config.yaml
num_hidden_layers: 15
intermediate_size: 1280
tie_word_embeddings: false
parallel_block: false
lr_head: 0.00855
schedule: "wsd"
final_lr_fraction: 0.0
Each number is 200 + 20 x the weight over its row's rms, rounded and kept within 0 to 999. Layers, rows and columns count from 0. The size before them is the row's rms in percent of the matrix's.

# layer 12 MLP gate, 1280x320, rms 0.225, rows 719-738, columns 160-319
102,222,200,172,227,214,195,210,186,245,172,179,212,176,213,220,161,228,196,222,187,205,164,178,213,208,236,177,219,200,238,228,213,192,190,201,222,218,165,173,202,190,160,204,213,207,184,180,188,198,230,206,197,205,199,197,207,185,236,214,203,169,186,197,210,171,195,188,186,188,180,224,192,174,162,198,194,182,195,206,210,179,210,211,200,216,189,193,188,219,178,215,160,187,231,186,197,200,196,189,225,211,196,179,173,229,221,198,200,206,174,216,159,218,204,199,220,221,200,200,184,157,186,195,209,181,230,199,190,219,206,167,196,190,184,190,244,210,213,169,224,197,173,190,208,216,218,183,179,221,193,207,200,194,164,221,195,206,222,210,234
102,224,188,220,192,188,217,196,175,229,178,213,203,222,214,204,228,207,213,219,199,198,152,193,208,168,217,225,232,196,220,206,217,238,207,209,179,215,197,210,205,208,238,192,183,205,240,206,193,208,229,198,187,205,189,209,188,182,236,219,191,242,214,187,195,176,200,190,211,200,214,203,193,214,200,155,214,195,205,219,164,217,220,213,233,237,191,199,210,227,218,220,211,173,202,193,193,178,220,181,190,220,199,198,156,196,189,190,193,220,181,202,228,220,195,158,219,188,196,204,185,196,181,217,203,168,184,194,183,234,171,190,212,171,175,203,227,217,212,188,195,217,192,184,213,172,199,202,235,239,171,227,197,193,238,164,214,218,193,201,207
090,168,208,200,192,215,199,195,181,199,218,216,199,192,156,215,219,219,198,177,214,190,182,190,192,237,197,200,209,203,221,207,192,218,221,224,174,200,174,237,237,181,198,210,192,228,206,239,160,216,198,220,219,161,181,229,205,187,211,178,172,229,185,190,216,211,178,188,177,215,243,206,196,178,217,210,209,205,239,219,188,209,190,181,192,162,218,214,219,157,216,248,215,187,192,202,198,204,210,201,201,208,185,201,192,177,211,190,200,193,210,211,199,192,235,201,182,204,179,191,166,162,232,193,209,193,194,187,220,207,161,213,194,179,187,214,208,204,173,208,163,217,210,208,180,202,222,179,220,209,187,173,215,188,220,210,202,197,221,186,181
102,215,193,180,175,230,170,232,173,231,191,171,181,206,212,208,201,229,178,200,218,193,227,188,177,197,188,168,203,195,207,193,199,223,239,190,229,164,221,183,193,223,231,220,168,201,204,207,220,199,195,197,229,211,197,191,224,181,211,225,198,166,216,204,199,204,214,247,222,222,223,191,207,213,221,183,230,162,203,205,182,189,220,215,156,181,195,202,237,223,200,192,214,210,204,189,208,251,190,170,181,195,183,216,178,216,203,218,219,218,205,210,223,178,233,192,173,204,193,202,202,206,195,184,226,211,202,192,215,215,157,195,212,181,219,191,204,213,162,194,227,180,233,176,177,171,184,179,188,181,210,212,176,194,211,207,184,263,209,196,234
096,200,204,209,170,188,186,193,187,217,173,199,215,181,176,224,169,193,249,187,229,207,160,202,156,203,215,196,204,229,198,243,216,196,182,201,189,187,166,182,194,226,207,192,202,180,227,169,240,211,187,222,215,234,205,176,226,224,210,173,195,211,192,250,218,208,205,220,220,158,214,189,206,184,202,199,205,188,218,193,179,211,208,179,207,241,212,208,163,193,181,198,201,186,206,218,216,220,207,177,186,204,200,226,204,181,198,165,174,206,192,180,188,190,184,189,221,229,172,185,221,157,205,190,176,183,221,192,194,218,210,193,235,209,227,190,218,180,222,190,191,208,199,186,198,192,200,221,194,195,200,234,225,196,228,203,182,214,212,225,200
099,190,201,228,187,163,176,211,188,238,197,235,227,207,176,221,215,175,226,202,202,196,205,190,201,199,206,178,176,163,205,227,219,190,211,158,187,176,161,224,203,208,199,176,212,214,193,199,202,208,200,208,190,212,203,200,183,245,190,196,188,220,185,212,187,196,204,194,209,207,204,253,236,183,191,170,165,206,204,174,158,194,199,205,194,160,196,233,211,231,189,151,186,190,192,194,226,188,242,143,204,206,166,204,202,200,200,244,179,211,177,185,178,181,194,191,174,225,212,202,187,223,199,206,189,198,221,240,130,181,157,201,197,210,199,190,223,204,181,160,169,197,188,199,190,204,229,203,183,200,172,215,192,207,186,188,213,203,182,238,241
103,171,178,226,156,205,186,193,202,179,197,212,238,180,225,176,183,221,219,212,250,184,227,167,188,192,206,186,206,196,223,225,227,208,164,216,196,205,198,191,182,227,160,187,167,217,213,208,222,221,193,205,202,209,184,185,190,222,229,216,178,206,202,217,179,182,213,190,211,198,182,168,216,199,173,193,182,243,178,171,174,191,194,220,202,205,148,175,220,151,173,177,226,169,193,187,184,175,219,197,189,226,212,176,192,208,190,208,221,178,182,257,163,203,229,198,178,175,199,217,192,162,211,195,200,168,178,206,178,191,213,198,208,188,235,205,196,180,213,195,191,191,189,220,201,235,236,160,193,188,145,206,245,206,177,204,207,181,215,172,225
103,227,198,200,171,212,196,216,180,206,183,232,230,179,198,201,219,203,192,199,164,208,169,215,195,192,180,167,174,186,234,250,202,244,185,162,200,201,180,204,190,179,181,198,169,181,213,197,185,189,213,213,193,162,229,208,198,196,227,217,220,202,201,199,199,198,217,196,194,207,217,207,173,187,220,164,147,192,189,193,241,206,192,205,203,183,176,209,214,199,196,201,187,185,183,181,215,174,214,225,195,197,179,196,191,210,194,192,228,216,206,175,169,198,181,186,201,178,198,202,196,214,158,206,221,189,160,230,197,212,182,198,213,224,235,223,171,194,181,200,198,227,234,206,211,187,235,199,198,197,224,223,192,202,213,172,212,184,203,226,196
104,213,198,204,185,203,198,176,221,208,188,182,188,189,205,211,198,189,199,181,218,204,216,236,203,183,195,193,220,212,173,208,188,203,207,177,203,201,192,239,187,155,215,178,193,179,183,208,237,169,189,183,220,193,169,217,205,170,201,190,160,205,223,184,181,200,184,185,210,198,187,146,177,199,223,201,185,214,219,173,201,173,209,171,229,179,200,228,231,203,201,154,176,194,190,192,200,200,177,186,210,206,186,195,223,200,228,189,267,168,201,217,195,211,175,193,251,180,196,179,176,171,170,175,199,182,161,228,188,212,141,216,209,202,183,202,203,187,151,214,236,202,226,220,196,204,221,169,217,199,221,178,203,216,190,199,233,178,223,182,207
102,195,203,184,177,214,196,182,208,209,183,194,192,178,192,215,141,223,220,197,207,189,177,212,187,208,199,174,201,231,203,206,182,236,187,206,198,182,210,210,183,230,231,193,192,167,198,177,183,181,163,170,228,194,151,218,197,188,185,223,201,194,208,222,195,186,228,223,228,203,217,199,226,198,207,174,217,179,183,198,200,210,203,190,179,210,190,215,201,216,214,210,217,218,194,188,197,207,215,207,211,231,207,204,233,232,171,194,203,249,216,182,154,186,210,217,218,216,167,237,144,216,224,218,222,171,178,188,184,194,174,213,169,210,178,214,210,207,249,194,195,233,219,212,176,208,177,197,180,211,182,182,201,201,228,206,217,185,234,181,189
101,203,201,145,188,213,177,178,189,151,212,205,210,207,196,217,198,230,208,185,186,187,200,222,192,192,194,191,193,189,225,190,180,213,182,229,189,192,220,168,178,212,190,161,184,168,209,200,199,220,194,223,218,166,209,226,201,164,187,232,216,216,215,188,181,202,212,207,172,190,241,204,228,216,220,185,164,235,165,176,183,191,227,162,197,207,211,223,200,234,203,191,174,198,216,220,196,181,210,200,235,178,221,205,184,184,224,196,200,224,202,172,221,215,174,173,191,174,191,212,200,196,229,197,213,196,230,191,203,169,150,170,195,240,195,221,196,190,202,180,198,198,214,239,191,233,191,214,222,222,189,194,191,218,190,197,205,190,214,210,225
093,207,174,214,186,211,230,225,201,206,180,194,183,193,198,177,204,215,205,201,202,187,189,202,192,207,178,201,208,194,155,196,202,190,189,207,205,205,198,216,208,220,203,262,228,212,197,219,208,200,193,205,215,234,213,208,210,215,213,248,191,215,194,200,189,195,195,207,198,256,141,228,213,196,251,211,207,208,209,171,184,171,214,201,182,196,236,212,174,205,190,202,233,186,227,173,192,173,167,184,182,197,174,197,226,199,198,168,197,183,200,196,181,183,167,225,193,153,171,214,190,192,186,153,191,209,192,209,210,172,181,197,224,185,211,207,233,241,198,181,228,199,166,191,209,180,232,223,170,200,214,215,202,213,218,199,177,188,217,192,229
099,192,222,194,215,174,203,188,215,237,159,196,238,206,220,203,196,215,173,189,220,179,194,217,253,180,180,218,191,180,180,196,199,189,190,220,196,223,177,231,163,205,192,189,192,207,182,200,179,194,194,227,217,206,187,213,224,207,197,240,209,217,171,172,206,204,231,191,229,206,196,227,204,222,217,163,222,184,213,191,189,186,184,200,183,183,186,218,204,229,211,224,208,166,199,195,191,213,221,187,194,174,187,203,200,192,192,236,201,178,204,175,175,185,218,204,229,184,204,175,176,209,231,197,195,218,195,246,175,188,207,204,215,171,171,215,172,214,255,189,174,202,217,227,184,187,219,213,200,222,231,179,179,192,226,210,217,201,187,208,188
099,162,219,182,181,214,234,186,205,188,208,178,203,230,220,192,205,192,224,214,208,214,224,229,204,168,230,172,177,221,219,207,180,196,167,216,197,188,176,187,220,188,227,190,185,161,206,195,199,187,193,191,191,171,222,194,215,228,196,218,204,181,207,187,224,177,192,208,206,186,261,198,210,212,217,172,184,195,230,241,178,204,235,196,162,204,212,169,222,194,185,195,189,210,167,214,235,168,235,173,210,166,173,223,239,193,184,202,206,218,183,180,223,213,214,188,195,202,199,202,182,167,187,202,195,228,201,194,155,192,161,172,246,211,170,174,190,189,227,230,155,146,187,212,198,195,178,194,200,213,209,216,232,195,226,233,211,189,234,222,198
104,181,195,191,186,194,185,205,209,200,205,192,207,178,158,175,230,203,208,187,158,201,172,230,199,182,184,189,200,184,238,180,244,190,200,216,237,200,199,180,197,224,237,197,161,214,228,176,192,196,193,211,200,215,220,204,177,181,219,227,188,190,205,217,177,218,207,186,220,237,206,213,212,224,137,213,170,192,197,222,213,226,185,237,207,226,221,226,198,224,206,212,191,170,203,199,201,183,188,187,204,181,211,216,191,166,218,196,217,203,204,188,192,205,152,205,214,193,195,190,229,187,216,204,216,220,209,205,200,219,182,179,199,203,233,201,219,179,207,184,175,195,190,184,215,195,219,205,225,226,240,221,189,175,180,181,191,234,162,197,201
099,206,209,180,201,189,202,213,185,183,200,187,161,195,195,211,187,191,183,210,167,226,139,163,190,180,187,173,194,192,221,215,197,180,176,177,183,190,219,205,197,207,171,213,171,186,185,213,186,190,203,226,233,233,204,187,197,217,188,233,212,194,194,185,204,205,185,229,192,240,224,146,226,158,231,222,221,179,198,223,204,178,208,183,181,233,173,195,197,149,226,209,226,198,215,186,212,197,179,186,176,195,198,194,197,216,225,164,194,196,228,219,191,180,181,212,209,203,200,205,229,199,191,217,182,222,219,203,233,222,208,194,194,197,205,193,191,199,156,222,227,174,207,182,204,240,182,165,199,227,174,207,234,178,231,186,212,241,242,189,216
099,236,246,189,186,223,199,188,203,197,134,199,211,198,206,217,231,199,231,207,156,193,164,189,193,177,216,180,205,188,178,162,156,183,218,205,258,207,187,201,191,194,223,218,241,204,234,224,202,203,186,217,217,175,199,210,215,228,215,228,207,194,202,204,222,222,174,214,175,210,232,192,210,209,213,195,200,196,194,200,213,204,194,168,199,196,182,203,193,172,220,230,192,191,215,212,173,220,181,193,199,232,218,204,221,181,182,195,165,214,192,190,204,168,171,235,186,232,203,226,213,219,178,173,220,187,207,223,215,203,190,209,196,174,200,174,209,209,174,184,202,228,174,166,186,218,218,184,239,215,213,216,197,204,210,209,209,207,177,190,224
101,190,251,194,200,186,178,203,194,187,195,163,220,237,206,174,211,204,199,172,179,226,188,233,231,184,207,217,214,213,177,203,215,221,215,201,207,173,229,218,173,205,201,205,196,186,178,198,202,227,198,189,191,198,173,206,193,194,189,208,235,179,228,207,187,189,230,210,160,236,182,217,193,180,190,208,196,212,224,214,191,219,192,195,210,195,235,186,200,201,196,196,206,210,197,188,206,194,215,151,186,194,211,160,198,174,166,164,199,174,213,163,196,197,165,173,211,227,157,181,205,202,244,185,207,176,181,216,198,222,203,179,182,197,225,190,208,198,181,179,194,217,213,190,259,200,201,211,220,215,242,153,213,161,207,195,190,199,182,211,234
102,204,209,204,191,211,216,209,183,208,178,196,161,183,208,215,213,185,214,209,177,193,213,223,206,184,218,213,164,207,192,209,212,207,221,177,197,164,186,217,190,224,232,224,195,155,173,206,197,190,192,183,237,174,207,198,212,226,239,216,231,196,253,226,214,231,177,170,194,202,214,198,200,200,188,190,162,198,191,167,216,186,215,193,204,227,160,189,219,196,216,208,181,191,184,207,211,205,201,200,224,184,223,239,210,204,185,188,203,169,189,174,209,215,213,208,182,183,201,204,220,211,179,206,153,189,190,221,165,201,178,196,172,166,207,210,225,239,237,214,196,202,196,226,189,217,235,197,198,192,212,175,173,213,204,195,219,219,172,204,172
102,183,151,176,168,190,160,180,185,201,184,197,184,221,213,167,209,244,199,223,202,206,204,184,220,224,203,181,207,265,196,193,197,213,207,165,184,231,200,181,181,191,198,213,168,203,231,202,164,227,191,201,230,194,191,197,194,191,205,214,195,188,191,217,211,195,174,206,186,220,199,200,223,202,190,193,200,195,215,208,181,175,187,206,215,188,208,167,198,219,215,238,231,189,200,227,195,164,175,216,172,223,212,220,163,204,220,171,186,202,220,169,212,176,193,194,167,205,223,191,196,190,201,191,210,211,230,208,242,184,179,198,261,236,225,213,188,188,217,182,209,202,210,242,181,208,201,200,200,201,176,198,207,182,197,212,195,196,218,225,209